Part of a small language model's weights: MLP 1152 tanh GELU.
Each number is 500 + 40 x the weight over its row's rms, rounded and kept within 0 to 999. Layers, rows and columns count from 0. Numbers have three digits each. The size before them is the row's rms in percent of the matrix's.

# layer 10 MLP up, 1152x224, rms 0.0464, rows 760-881, columns 56-111
090:529567512522486483466581515468511429576538459558506452504565537459487454450538517522442478525471577526446397514543542487517477555541478465569511461453501513550468514438
111:436512453569549480454477434453500533520496495505518551448503521490469616533436536560567491509478538525530496493438460572468449479465463467436522501518533564463472412489
113:544502511473565527554523531518551387511539522511525557470540492585589548539451516525471533514478512484509466539459412495505496516441557444501504508486554555433538546484
106:461439475520413532537488529496569475551448463495499509502442482559551476545497452476557479396512522532479513494497560481577477529535454471535530565537541442521512492459
104:521455506509575500514439496514521571509481483530510468603488453481529462512463480541551462439517516447514493458524535509484503516506480492547519536483572469563467490489
086:424452454510424510515492455480478551537482455482535448442518477526494480496550444424477439518465486478501521507532499471485511523501498455499594492514471537481457568521
100:498549464471482497566442542537514466461481581468488409511434480441455451417509580505458545563498520441460439565500504581615513539481477477486590541502483531430444485557
092:479477498435439507490519551513511508519550496470462509456443540552448485496484507529497434448509531527502433566515496514499512462504544508455456531462518474453484400487
102:499438428552497479459478492485524565496444528492488459565396472510537573535441489482508555530473549500464542480478519569374571500502468585521454600542417540502555528477
116:552508503586442529528534487523540465508483460586502543472528482449488474448513498595526552519497464507522480528523492407517539490565455505531535479513545550501474573500
100:453484461467535537623503518493582497497484462518477541495473493458548500519509492509443508383494537547556527572504532511448533526495462469514461490470495449508411468443
096:419573524498437426482500430502462494524497587495525478554477529498448502449525525515538455507437451430499474504531497486462531489493589494510563492440433510491527486440
099:484448520482505510569498568503531528614405579530577443459465490499442429482514466484512450464502497548502443444509486501464431467511550565522534513468492585491508508535
099:444409531426467460477475487520455496483455453537443478569488492453573538488444399489505521448496488508492513437496479514480503478534478490556469491520562477485465534514
094:458528510502475526486467449605477512498552489527560501503521491553460487510495517483474495481549482484514448479584465563563518506538487491536543492486454579520484425539
096:516507532493538465520510515486484449418473460414455516527500545476525501486465496499498448522459449441499480560453581520576498519531541474438526511508571510512572500494
097:459499485532486545503503509442544508484465530510469516534536495431536475513428438439555533441472465487522486513453554544449529495459494465548484405517531462499477455483
098:509582465489518534519479538470570513528477525492542436577487432539478467497485521582501522447477523520529510545507555523474493508462527467450509552485519468478516429526
099:520517473489425474459506501490524411517481419496573509420491458517463526513531424501450569443414515474480439553520542491494441496521494471554490485508499512587435534522
106:494487446530503464477495389552425485535533520465450467518517485484485473517481461526559498500465467486469475524518530523506579495464515580491515485469529481533478501490
093:522443524513503522529512589524509481532392441459436529546466433466487515518514606473446519509490445455519386510522540488508509474506545473526481586548500458434537537499
104:583484434524472485489482514516514503492484447438517534557472544538538526479484446520499457511510543552541432552560573468460482544537544455535564543512513490548447461485
099:482522496463453443540501467491534496510538514567439519471508501498559420496471494523439497499576532520554496470473512494499475508527509504422495416532480494468493499498
097:481524522526534534464512477548550546531459531516525506529448529497524509433537609548531495482430460436511522545463464518539559496469457530465525468456431505557517458549
105:479455597537492539533484462578600569479430610490525452464503471472479430521487533513539452465575544453532509448545512528509526439556510485520509533446520489501486554541
093:516440481482511536551523495539553516496503403450458497537469465500551532497463486537574490503543510497546491404446483511537433607506564497454526488490538461459514541533
102:480435462467467473553489479490487435464458520481490491547442437498489454462583498572527492517431494481590504466522505477391531505478522469490503501515464541488511531489
097:550449515462513439504559436529471503503507534527522489530455501529523573493547506590564467562510538477503504549508521467510517507513453524540513573433535473382507526473
090:516517439486521493529458486432536483491473482496483525512470548541640458491461500521500504475490532541436460548494521519453481479454510491480447487430518487558495531486
101:488485471501545457606504517501475568512450432537586549517527461482516453453523517431486540448510506514443458470565536475456561490435587498545465497509513465418502500481
096:567495521540455386468546515488500500504466464476559454430469497606497421457491537550499471481499537499513472461482448545541434538441495496546539585469498574523483549517
104:543530496473455521528545428536586491528454497468506449551530402497437537552427530485527562470543474523507476539473537484458516529483522545480481501539449501464481485447
094:486442451518531553473456456481565502549433538470533473474450485523496482500617504463460486469533588420563559440508508492503526571457575478515530466481502463494498554476
098:484459541461543486498540506475538530491439564471468465569430510538444509518472520465605522484489578512455509527485509453499636462510508547554443471482481503574424465468
098:474550514474554527493456471485463363504510536475487545492477504483510528478546485467424524546448564503575530546512462530488541558462495461464537601514450444571505444551
100:435440448453480534501499501526380481499472547508538511497499480457559522537482452483404502472515553504554508478479535492489446553479504488468480455476543533508507523476
103:566526559514552463463505477554544528554489502479516494480501492474488527514462427574545585405460509422586514496531524473537480502543525467501510443510520558510489602472
103:434516447455463570533491493489537521522518521502453531573476502464476523505491510436514513467532518450535525521546527516468525490498557470475560480482479466577461475457
104:526517412473553551552515511547515473512498547481502558499519464500487543509527454451520520498486522476548432430430426479530502587515523533465545529538523462522578511504
098:457505422570523447426565424558561464489518476521518459540527533555452613502460449491525551497468495519525523481503515557457545539502534462528443494572478496486490478513
093:491557425474466377551503436487486494499545446545522567490480543449510526406494425503540520491503488440499502535468544491535511524513584490456482559547468562436481479405
097:490584475458485497502497478463491502576547522465453458514459414531533454504441403500533575516544527522475437571539521503523545537483478559535467567491486487462502489515
102:507501513520498430478433517504529535495430514425546449482505453490484523456475472502505507496485494481464534499488500500528547516508554439497508500577527476567556463448
101:509553527526490489518510549505437480492509475542521536466483520546498515520510554502448524528536522453530480531482481478504499513476536480545503557568482518502462525553
104:476575485555433507478499469549547496510461482511538489509547578508467518538442480486485526521453486549546532504559442531504543513486531468512513497470489468456485481515
103:560547506560467510495528495537487495523441429545523536531504447478451509447442569478515517487463551540460485535485585493472547484597494434479520507543496475489506498478
103:514588503538452493578529475450579553502515447511557543487533526580445538504534454532539552540476498480487497513500534525508550564443557507424576449546481465542443498563
123:465471454527429503550538530487517511544564521522510558598549529484492567455545506492569545476480559522566532552522508502501474420598531512502585502553489604524517482461
104:472436508492474493492502484443463514560460511465439496509456528522546474567538524502512467503496482452519462557506510472512511523554466479454552527503533529568563511465
100:458554514497544508470527494532534542520415590501486567478485552481475469509561498525438479513489503468493475510467517520504500505544568531438466485398492491538553554489
107:455584525563492536488536463535487532436522525498521482471490612474470469585583440490494503512503442456551511521496494492408476532501530552511470549496461413582429487527
102:534426561474557515513457528473469512487560522477513570547438565512506464484520525435474515457514457463469534496493499520445463469520470535485514546489521552537468446551
106:487488525525481454504487523503539551542444532484521428462457506522533382487524510510555429456541432522520556492480576542493554444560537493474539482496490522536513577433
088:518502492491492526462535562527510541529487417505526502527495476512512483529537474448505437531495442499484481496547469485510491522479538513462492484545566454502508523555
092:511506474424504504515429478554488505522435585474560552504421479541486411521495487490559490453510445457472508526517477522567381530549453517487503498501455471537506496459
097:463479543515460430527488550511509459559434562505515460596504550438551477472452444521522432450492473417507479566503505437488528459539523526511525481546528525530478499558
103:543405469480477561454514496435518543447479482448491477531511531476525520492525463492466520520603533561490537571532491497489523484493491463524494554485497566542488514534
109:452540502555509491547530488413459556500440483526528425494541422484450552516495461500478529476512424448495555546472434574501496424510513519462604514516520533460536485447
110:525500562497499532561502488501427575558477466503489534448490477467462542422451534570492496486536469487430498462513520530479537505565540576488490494502456448493501456479
099:473475524513553464540465511580463536464551543504544453549556510479516482475514490567542509568549594463493556563486536498571455501496521471506484539558499520541420551469
108:497531519470510483532494483550517448481458464488550483483450529451498489416497541549501470516541491522438484478517504486515530500446502541441524525496507484418433470544
101:458478518418526488475504444496576467494536479472477458504561467466494555488589458571503502436499533502456476509533565466529490504509511538544484540536436550499524541416
110:573438402471459492509424485492547501472514528537599514475466461606471531543460539486456487560518462523459467543485547480483540508598438499503496520489448408480440446461
100:458518487472546501472500512479507595502504467461425504493557479506532489460523532542460530481486495525525546537503550527576503419584530475478545505531490455461520521513
091:443432505531500485463504409491525474495529434503523437472483560471471428564412462449470460398488486541491465511510483527408478494502513517503522565487481509485440550501
106:569530434486394563494488542497503428545470478528501453559509480536515485513527536473553479495517506524514485442548522519419446499537497482475478528495467423484438482533
103:525554429461490465558546503513533507499489493501499580533494504460450492559452517543471500524494481504471485552491481606433501476514536521427501490508544566518512466437
096:483515548459478522508557485468479475516439509526412547527476508542466519485466518541499486449469447491496498530523516516500519553521556491528535475536500591487474484550
103:541489523505439579550512558532498447529512451512473377521574458464544462498584401504552453473543510505444534480459536501411518475415495503495547532556507511511470541487
100:524478513485431496514582454602467567509460514467446529493484509524491510493558524456519415532475473487525522476542422522507459521514453437536531517520484455455556492480
099:502483417485487386541529471462463432512492451482412524507553420489421423501494476534532483416519426471557506510467485525500428502554552531566451564511410468480518519469
095:500501521423486528489527442542462478453524483478564428514443483541522445499459550520459423464443459449506543475500529497500489522508445488531471534488437436500469483403
097:523472500546495512509489532496498536470461488473485536466464517487493443529514478438462457495539457471528569529467461517444489548554498462501466494515496503570393484578
100:495517513509505481496484508448507468458515510504475496530482535473441489446465500465567585471396487499483458470492585520530543417472550532532493421537561520484529373528
092:526536517430500453538523421554394498489459499499451526512566520484479487490524471546473460447501499512503489556470405468568422597551469422539563509439509557431486534493
102:453479497407432542446530492552522438427480427485572546490463511519511464486531508571439526555477487479531512519525513536502450445474446486411496540454541501513518416474
098:472511485507425549520513483500508470507472500436502503533582432511476540522436509548523491492481478518544489463461468473461468563421522516476514470467427528489430476461
087:498429549389480551556484492496548526561464490439496491581472570454518444485499492504493461499480561491419465559533494543507476527553418471448467575574418487563488503481
100:466521505565550499582551441545487509484513500426468503421569526572487548501440506520515528416446453467488537497603566447517535484505492515492525523442469513401515458487
094:448493575445529469580552471445555476473489456500470480480468514454543520437439522509480514508469459469483591449512435472485536461494525516458457510596483477501507490535
097:462546456418509560512476494501468512569454405507547471465438525537488551491476493426465476512467510462490478520571510464481475498515474639585562554547508508542421559503
091:542506477518554484523489400491521481465527481523549548535390569499513412535426419543477494500479467469553502487525516460546545501586474516473476492488526498521416512529
097:549540493478471454517503546473490520498523526445478528515463522482437489547491556579493498504535485491596471498492488595451546522523477466413456553439451518518530512504
100:500464397482554564518472560557530462468496548528502383520504505522509501525440493467447485445498457488567500484506528566536625574484514544478457504462460520541477444525
098:553569572519505472507508527466490438532522462488433549524512519392531503476454460484505497478499515471459480491524514523464530549533555502537494423531488476519496509483
096:497535490560552545519442549514526494574509485508435417474402492510514485527501588545456516529597525534478568466512577540537541497484506458493523435537507485485466467490
101:521491537500514504492438531526534511479521580460538490591469494457533465479457417598484580523506542592496528506517516573490529544533513468524532547538454555502485426553
094:483449554498523514489514509589483513503537479471520517537428515537472508508547530498483434513549511459529514495520493519450505534524544451548474492527402593504610481521
113:482478518513515528514523440503493461517498503510582420477501429520480526515463491486481512501518455453567549453473502514519524532512466528492481510535534576550457517446
090:454448476491509522479479465474468504488495551548561545535553581464500528502537539535447455496481508464498503411524472499501531485494530563462476538530397413514469454516
096:542434512560506531495526446474477496528431457453582508578486472495450460489482447513480485509531507494495418516462498452472460549507506554531478474450407473424444430487
094:479500554451529462524485483469505461536473573516486549534462513458540441524491528489559528425495477443595502543494441425494516419536513531616550497541454497504555512484
100:494581493511514557549542411511500512514434489526524511505513481532466558507531453488491467560534531507490515473517452447417558529505460468438427539467551514434453475486
099:387483564507503495557526461555441454489477469538543553455453414506513478522540469511561544472575511475487492448546458514474513488495516495503491466482479527435479512518
108:592461502554504493504585456510530532470474499478537480500441504416428511517443460526547433540485546520479521446480501578426495513532510530538533503486462472482465532480
105:509524511489560564460542502516599499488459440499467426525528466524510502489512429518514477482568530517522573458471518512571510464549491480498482460568499485496458502474
091:477492494522535498514527472499537538505475469484480458519413550474528514464513540429537533494541437484453461434514497444546520509486543412477516474472494514545461549475
098:494525529509482481592542475494541492544441457574555505445520530525499523462416551446482514486469533456513522537521456488512385571474552527450443549568484484550387499556
099:457532547507461499507549558523437484505552526386511477525484471451478518442507579565575510514414447485518523538478410472509482538522514519498487482449440458517501480513
099:472443488472476525483462501572555460477514446537423425459507533482496464486469423485535486513526491534557552489539442482481497555421503498449529511458491496546491494580
102:537513473516509531445499468516498506461446452525493554548439496485521564531536465484502527517578461553489489477418487502540563448423456449534497473582512489498495429470
103:472469448547456488514570517507496508510489514470522585511438471429479549465466564543481518475533411523527460588534549535470448454536528557559459589514515511493509519552
100:537506490546459575464476464491483519474460486467535465478487506544646542554494559476500449558502446467461495401545520518504522517434461535463525472471598473509427559454
100:417535507518515495467569465487538524570438511431371495493453551475518518533481573493491533548534447488495491538485450488509502561535501504392474533534496470483447491534
104:491460538522410542455588564509483500525515538457448467437546504485506492545522462465482458470541509497507438431479432471503613532464529436468602481506519462526497528489
101:461557499521492488551449497494494489516493526515486528512471474573542531527545514522528449507487585518485504498518467468496526544452559498398530472507482517523475548418
102:533481521505559491585456580506461530498478543482490545544507491475492460512465441536559479557563472536500530489474487509546512524562479450540597547593502578516514501490
100:526482495564477400503459549511482553463449519534578536536535469476522534428488484557517479390544490521558553488478498490546500484517521458465456491540473417548532528515
100:546535483478486544536434512541433517448473512522446512552515481509465503446428557481457431481442447481560527469555501538540492525470466490568570524512555509516480545482
099:504484469532560448573519507486575543479527463457508463461492442521501441482522526500537447526562562505477494489498558477528512424473456503478455545497513548440489506490
099:478481476422496460465569453499494529439526470520509575458566531550502488485482459518469554456485519505408512547509498516439512461543523468530481488485541534590499474547
102:461559429570518571591494514503546506518524453502505505461538480567506490532525528494529630502491533473524501560484447528496559527512581389517543505498523540481486580490
099:523474521488458530482475583534514540486436538420541453529471552492569613521513504483511500502499459482513502535484522451447478459539444475431500605514466481532487530499
097:453497502527554561516474498526495421506508488454518549485574558544502486490532461511466453459547483491487581479499427524474582473525515632576517514488500486561531527476
097:502440490529535586542474432553480553451456562519557456464457498504508482479505511468512545506513503485499541537545535487520521430513445538469462534496516464500519500427
104:518489543502530477516553552448484551460436485446469558517521502421457478530446552507464495551470518467515535482513456513415443465522549559436495543455396537515437452562
098:526499516556490521562501509512477552561520487518526451532459496497447515510513429489455487526532432510473510533569465506529513505470477535513462560537525519449461473507
103:504407499553473466492461479475480451546489507507555462456518495542436497505512519527536578515443526485552492526522560483475547493500542502530512511526469473484528450506
094:446615434480487514477523425487523521472463482443446492514475491571468494512494471470494462501502514495454446486513512484537549576480466558491472474528479460445552490450
108:471512463489452549485558506486493545533522471518418518456521562510511478545462471446494519543526420424493500521482500459497539502491482442424477530523524560485473400412
100:514509538527551504558454494462485502514561445546534526500476505447469501485455511522489523526435512387484502589492514482556530533421503448447501553503497554485452542497
108:548515503564560500465537492534480455571513487467498539570481431437557546498615472532536548531500502507438497512558537477508538467484541476491440440542506505472529520468
# layer 10 MLP down (transposed), 1152x224, rms 0.0465, rows 760-881, columns 56-111
089:461472477629503549483432459462482505451480536554544516511506501512432423507507484486523474512519459534503425466503494501469489484499501551533422472427382563430503458484
114:515519571437477447551575548494454540485467543534492472453462488467573521472500565509518527476489522512491479549489503497568590544483494506479493525489494518476547528489
108:514526501515521492564532516492500486516462612582521553438509524499586469539418480542475507503509494520523452559473456440438458469486527432471526486425502513497534497423
103:522547493466510445516503489518484493514474541477555466465485445448465530555551454510448488502578492473443663427515530531550504418496519466542516494477474452488497512549
101:505487528447505494496510496529537497564506471451523544403489539537484517455590492476427478492472513526499493517446556516501395502445508423433471564501476573445538444518
088:469501533489565474503535487479461461555542448454470428467514495541538491483545507488482456470512485474478492498500514498509531453505543502472489528471493514458513420559
095:493573557508462499492504443584558524527526421524489467460535474471561517483439493547549518517535536526564468505510535463415547496512498590481418512552520506566526471500
088:512516477477503489467467503427540502448475493492458503520499471515567423510512465427469442531499543494402514495540517480528449543456416394517543542535491508566610523511
098:559516444474462524425490496463494419388463467508485488486466526516438483547489483480452514467577485538500468494502537495533437598525487536486454595509480501548448562497
113:523466489537420543514484503500490480522440516570533538532487551529521454476539480523515560557487439489421446487553446452553439442462479471464503484464457541487425484456
104:480511545541513467420421519464515516455533495521534543461387604509534499443504504506531474480530500499489554554509552405543419417480523517497493438479443583503427465513
086:506458462507504577507480520539553571479536494431459478503466418519509514567503469529509479453606489521477423489430481457552510588510458532576539491486521475552488446521
098:543444483468454457522556468441562505489513482467462542544485465560460448602423482463489521505591541494511512472417490515428516455495490502472575518474437510559443504495
102:488587513554444553505543533485484486535449493504587491538422504464574494435481563526486544554480526530474548545505483471560443516490524519534456509517525504496558509569
092:491480514455556501538516557518550443515504498484444452444439573431510506519503400528512489573507492497548497524503540499494562526492497557473455537582561488533431491458
097:482473450486478547514522482457495463519507518500481592494490539440492542431526465461471483552480566534458422500500531487452517427464492464586520469468429518505477504454
098:512520519456476483444482533559463478484463442481481479536569426514518510495499544439476464536462479469476512538559465507479470555491524525500465516562508494583490466520
098:494449497500499481523501536572474437466462450584473473486485539513476571483506478517510522486496478468385526510499478475545548589527468506563447495608544524495586449550
103:563487475525568494479380509468585467477412453463479421507503518520520472513496514530469451474507558486509507484484466473552493522473466510501521452433474465496472442522
103:518523496553502492503548536483535524453515540444511513564462552509497497531468390516557527541495487557455527539547480429538548547481514523539535446507463492529500536559
098:447512437488504461451452517486445462468543477559508556550530540544567500591500429511448450519448548488473486417538401494480511510474458460508472527528515517443519512562
097:542569533490501515528405502453545452550524500601465506458525458509483548495555512536536513475412438493533543423472493459579513541559434523517510486488444494476473553445
090:468538509474452483543530551478516533503503494486422508524437566496497525495508439496483546555455446501461480520574524445519476513510389501510512542417506521550544497486
098:470560496558540491518509524523491447517503511491447547461594483482476435591457520503499540538559459465512400359490497460472542539516506537551518448547514482520560507491
105:487498525472520488543581489526443488517514570473382504507562511467500523478558505598413528531568495514448501520488484466532423553467513624472504500546452453527524497438
091:445532499548535493417467432514475448514455543514493492542473582519492492590558508468503461459416457522406528487516456516469611462525463527492435480535452549481464514429
104:488482454413465483564459528508575478551480522512553546439538531452489453475506558494516513444490530458441523532495462475501553459491520497524482466541468537546550521507
099:485499460516496519483478544499475416469458492484511516472525455513579527477491523469558477503569549537538574469502486524606437600530513438551517476561456530551509518528
090:503444588489443492527468498468464497520528480517487499491489479500440529531497518436464507491496512455530531448492475525573520563566495470543483532495518496492499496530
100:556455503434493476484504459440550499561510500488493520427571472509484462478488449488503506448468507519551458419574509479474434491513442513556435506474413509533549568536
097:532503459472453522514509558525528529537490517540520513526486495458569497517493522467523513499424442583478409493544524494528528511464533520509490550517530432504543517458
101:520467496485555486536544505495513471518563487470489468430549504458552461481482474502534522491513446494533508450517532533502435497527462581509539506489490442496454493549
095:495539568434479531455512488528506499453553445468414504547533495471464512479497502563520493551524502547488490493475527608449533492576497580458546468503467534550548513441
094:500478521523511461500478566531405477504450594505490485497527418509542461416441616558458423473481548506474499570491471537470446433459525395522535539536487511530531433490
096:582504521492505466562451527576511514471517541529471478543456542485494511485486496552418429468538438442507532570468475479477453555486579513516507470506542536541493529420
095:475525519491570530528462512484498432423433467497558496482541456449499504463537436518461527519566448525492420511582512552528491514482503460532515578522465437481518488435
097:489564458480468493581443537443571535525505588499479486502520545454538464482434473562482522443562577571562484525555517456494452520487463495498512505483455535526441508486
100:417550496503464483522449497485507491466552515462473480567430452391468566573500469504535532442461501477523460591611455504503539487571453521478491515466521494443509452481
104:455483493494461447433485459505457549434495549531510528492446465550531435478532509555456489445508531493489518461476524535544475485543504444497512456382484539576509481490
093:560487537518474461555497482479469424537482436479537517529468545482553534507503551537488470516520509514545528512566570484513485496559451535433480484459514527527538493470
098:454538510438536536527538525465514482502435519497500510528511523445472477503509490516444483486483451460517481524454492532593562483530505492492598481449501522515502487544
092:502543497512503459531561525570482496488439478499477508483573508465467505562546487447486437499469583516436544495476454505457458460541533469465537491489542479529502552459
102:481477477531468537465529548529563472519515513503551486424512529509501548453388533531546523479506536541533478531525524525495558454525510548464538564508452426549464523489
100:479521456498473489453490483509536455486511444468551443538580505475450492484446502427562480554532570545474483521539527537528505473526492484525469491478524450394520538479
095:547439592511479467460487521546470475535487538495469511517493520459496457492530490458546449474589485443545482497482592501444521442577504533494555439461501521567491476503
102:542465575511498468490484488537498537508529511510486453524518477509489490496554465450467550522469493492578466577533501506444529506520500495457568504493458506431501504493
103:505416497536506479460523483483562518497398498478400546459498516508457480530499449571496475445487497509526516474491507555429511464491435472470541550466521561443575593506
131:505487434516487428525513510563458541469474487478460473492545552442479476520508485524501476501492530534557559495434518525566462457530444539497424500553508555483522502486
096:564589476497497526515522480492473463483501575486489589478523542542482531433481478514504560518506579503377501534485493451513516525455536486583443488486547491471499451567
109:466545509474525528538500516517466486484506475483464526433457509496521570513470513502492548607498503528561520483570483435468497479489506495499515449504442495521481523367
109:515474511486491533520430553486536534538577541534506511401486437429582479428480459518520523496496568522548489502488480423504475478447439511479497474537494521437484553470
108:525499552498496413519517541462533461500451465454452532535520519519520578469531519580529587503457501507491542463513458517412543470506534523471528534439525493463493507515
104:541501406477474465563538486515479494505535487514501518517492534446500530425525529520481516527432504528443505508417472466475500543511460464522573503487518482515472461485
087:488542520584480527519533512515509486538439516480413523531442490435497519552543522516567594493540477507526483555566482557446518484497420519506458426484440494543526514421
092:443597470527495484474555472458493514563543443464468462482570564425526508522465535490544537479487452495476566510564491468462549447432500503466485559544538444531552499553
093:476526446515469478428540475489483527482537557574503536540489414498478442451468498481502547494460465482448481446477503478540463461467433457500461485472520441481491498460
101:529504511486552502543502511494547586459507497530530528429462450533485442508491469479489496471464530519513571469543522446460471499479564495447490565459516456445486495485
108:543415577489589449447406528568538496480503464506423504470560504517491457528420474431499496496536526516518510402464524513464547455526529508428488524536438550523433522507
103:525457534526444539525536496469470508454469491541506465501505439502527511411490481503478532507468468454516450505493546512479563509563543445562503508509617542480456488456
105:507462520515516525462475529528460426512442480545517569510527425582595527486524556468498525492501464471525497476522470514473510475530521466481492518540478513544474558480
113:438579530531563454524573502511502613527476483478529487506542563470477511554562513551490518511523499512491516440509571514507533485490446466458586489467485490503507522546
106:554453450529508497454503530454504545472462423507433474536484494539464588471493539516551509533402514474521485480457536547487564542492471576488501496526480539458480536499
105:460534475528495511475481409457530508507578513545502533534499451511495493479496562554546482539524555499507540405533495534536534553536488473438467508523482464481514464474
102:460541492407517553493496462435493552509480475525571502540467478542489492517571504425478503548456498494489502538521515498525566556481524532509589453481483457504470481469
086:542497437462547476572485524538415510554478514456492503539548599533500543476445543555504510415505493499466500494476475464441541533484470522474548556485566419527518475488
110:507532454519475479460447441562448491570423519556523503486457473514467473504483475462510567499495537505610534530509454441476457497484535533504449569490539450530557554547
085:502523537471429391503447473467530511492515429563466493474496547545438461491456537478547476483502493462453490544519531526517459581507446436525514440553529523541575556507
093:560453489480498526584561546538461515491533531469398488555564540512488519514504495522481529550474511440473440506508551507514580464482498515528525549475517479548421445452
103:482511537489467471468489442410517496527469496553518523527494495644505507531542575492497536506529534445511469491476467518480503469535505470582456480493527440543549512491
104:449496477552469466526534490458544520429479527519524536487450549505488558551482398474396501524602486586532466493493540505487486460488589442487537453511446438473473484475
097:526549485485553549518480460526519549505515522507513478478470580546540523556509517438491465504481571501537522464505449507461480499444447502514538443516563502517496481441
096:485489551456515467471494541495436534536470491445487528551518525537538510512507458516467531571525506525438520467472453541471491450553541543497447441507548525501526498535
099:471513512489572505507499506513502484575547521544575498502522548475502480475545480482510592479498538516501461544477473524486461500517516476534415532477516504537505485472
100:467572497404433504418461468477502416564462488508589479495509438544497543529494464457489455478524488493538534443575409507543503538551483490514529504531409493513597576523
090:480540499535520515407506553518475543462478565444500461434479449476549464492501445522450587540518438535441422494487431466597492480534552522526531475460473520430524467558
101:499523550388498517539483483474474489480461517517505545512544508572520497459510525484474480520500469558459528565430550460499517496541606440437519471444553438502453524507
099:439481475516449520514540447505493529533528439506510641473448485522460461485538535474459483459497499482584468475496497512504511426559531505539505554545526549457527528483
090:486575511639484471477565438560485471475482562553530460495565462523448569487509443478506492436506403522496547496501435479472533559525601493480463451525553550440500464459
100:520548533477451524426402574525487463583499489569459475553436482528500540488500436489470444536529499495476410502477500569501563528469519387469512507517459513557529543424
089:493498491508468558474427526521570492525508486409501467571467460569478465558528539518582483544508467465536422482479532541512486435509497500544602493417490513499586492464
092:535522546499500465507458499523510439442515528441449516497485420424503501502505439524566464496508534548541406546509620484509463528506519503508498485427556545465489426514
094:561497522559505507503450569558422527514527592398516500488535515494497531461480449460474510461475518488505444482500584517479442497488528509554494514546465482510471497533
096:544510517534469463494511525477510505499493470525572544486456495467515493558538517479474515551479525515378507603489576487522418437504484577525445473530506497467547503554
102:455472527525496564541544471452519498590445539466497498502527553430442473444475551516497511470489503528421469439510528448472526566455475505487485443505528457494479466521
088:414503495520519468501517568526524555486505501494542485488450524520479524543471454483601482457525494590560477489505488484499492525523506520490505605541534518462450492565
095:549399480495483508490502445522515548609496508480519457526458527522524505460532499517578558475484514497464490532502523511490526459517424476507511460518427543480557473526
108:588475533466433496504507509512486478426435489492529526461421521530465502474504541484513481471517484494467499537456562515449450462539481526507507479459553491569507539488
097:492585523514510531547432490533577573486530528499474486442511478454547474530538512561483574499533489530451562503485443448533579535467477527533487515538569523493444521495
111:480527570508560492527517444545518495500561458526510557427539528542497476556563427508481504467505541468445443492455522526547505473519563453470592492477500475521475506474
093:518620511480535501474520538518507481483510490495437544425516436490490543464542492537523459469546521505479455509472482518418509555507475439546459478425516525483559440515
091:556594567507522505537529525572511561458482488458487566560458502459473579543479537499477501494529466515460500519486436516463490459529627475487459520584505531466509499449
101:471506495479494523457522499511496516553522489537458515465553598506550469428546536482420528461499426531478534536507590502530430487522556468398496484494494503451467534527
098:584486559544530494474470483548548540495500501563449555388475560486486510507513568480521455522515514511482492539444418528489500480505458450493525484492494531470463503469
098:561446536556531514457524445478494503492511504471498499489550594500493545451525459479566491461486431518448559536517529520527514528583477516514473521534522525515544512455
105:553483480522514504536540508444491411494489556470518559458524547474482471501522532483472466466523410483553485513477447494530476436547486531519508516497504549477521423490
108:539462538460507440437474488480476461509512565528519434420546512498460569509470533482435437494599445561553472481531514533561497554443487462437406594478482520494435495517
093:509465499522501506505490476515525580492470485549500482479527554535498553521496478550442530532430537476480507489511495592463510538439507496496468535507459502480447462534
101:522424500407491435509487487526438544503512511511462522493496457532433490557519452515537538527439507511555418491514498485534538515487462409530425508471501558473498475555
097:504518515565581522469510459512520472519576521562451562396484508518529494517516445491510513472544514475514472494516513552522515422410530468483494526507495575500523456407
105:484504536527507556473538463491484523478520480493492513438444455521528566475454539438570547471402496493473507572418462481557487560433541504476456515533449425560520531521
103:495446490503454511474473495487538491425527505564503526506467477442496461463491511484573444572523541507531444518541419511481450496519513509457529542467516465517515492562
106:553490564520503497519473468473464427489515449529478518475499532561497507517537531478474557464520541446458477555443544541538488469446503488527511448582543562457515515438
100:606561570490419434488527509522535461476547509530477485472464496523395492479508448414495510494555531461545519457450529526518490560459493469526535506515522450504468514544
101:492491553522483471492463437540410566476500479563538470452528513529469518504577514543450508459523484475463477524437527531482466519511526553481479381517523447474511484571
097:536543515554501553530500555528528540515473498439495557449489491516461457499413556471487536491445423426509497470494476491463553509544415502581484555547439454521495555557
103:467416423455489530526549458488420519550513578522526495503502519455457513500480452477455535501529471547515516468455521505506560511465551488495497439453536395457480464546
093:471506501497521499569492520510426582543530504499478526511496491530545540518515490568519505456465495503454526519446482459542458546563500481534543397496498481497457507521
099:432528493479507508541490533494531503508512560439514541534476517495453435567469476469564528472501491506438441526547529479507529548556499513551554464495511480524532540486
098:473468500552467479586506459505479479522508479486529467509471535520461445548471494502443505462540493549444478558508516570527543519509478535436504480499450491448446511469
096:508482515495527498505483548536477459534448564519492543469533506473558497469523485455447541444504456414502517466538572531528472507548518464453572469491477472613460540525
105:511575526521506487439518459467469507492476503563465511516535478544469482485483524505538500479529441551532503533468507461441578436460575513547488511499500481542553512475
107:497506481430554526487497474468499493492491530518507533505569566412489495465470455525410472465550516437585529486492496502478569573468447553546541452510523507442481488467
100:483493521493510474540527508535484481550478528532438492409474548589527469511491483509568500455533553525487490479551496504543466493489587552486504434438490535469453474517
091:471578565578516516452545604531515486435494472527473553513537518455511484513536432557505540517432501494499484470589428530446527570450473478509422507458453528501530427512
091:503518518507499503470555567468560418514502453535514498500434470502507511444435490466517529473522553470506561502465445437530447476498498491548539510503533553436494487529
111:467465494494476464540487533483506512525583515457479554464503502480496494443484496487507512466505477468507521481479493581510469513518465530568477515453442568540504516520
095:529518493481511459505462482481513424503587559419493538505521489487542481496454560465536478468485480429502552517453540528462462500547558512535500474490512448538520514521
103:491542492456502533564432497613524548484437467478506492498596505451530540500534533441535480478494538549478507430506522517546453490435552533567513502502530515470486525473
098:535452555538466515551552566509463506578527489538591502497528518443598507504492533502543532508456508496523559545503493568516472399510491439511523463509442485562468528547
106:496491478490500554478501487579508496445615502495506477557490520511488444471486519403506476498455496514517483522530494535504515527562509458441389500495546520523427461469
100:472479523536490452510499431477504512537515588474485519516471517528580488432450533513450508514496486496542469521530533456438484480522565506510446443493504498480491418501
115:515469475445395487507516483455504537515492460485494516546468538423526434517452499504416495451433487491463525489541552583555501565517491497513478550440512501461468479490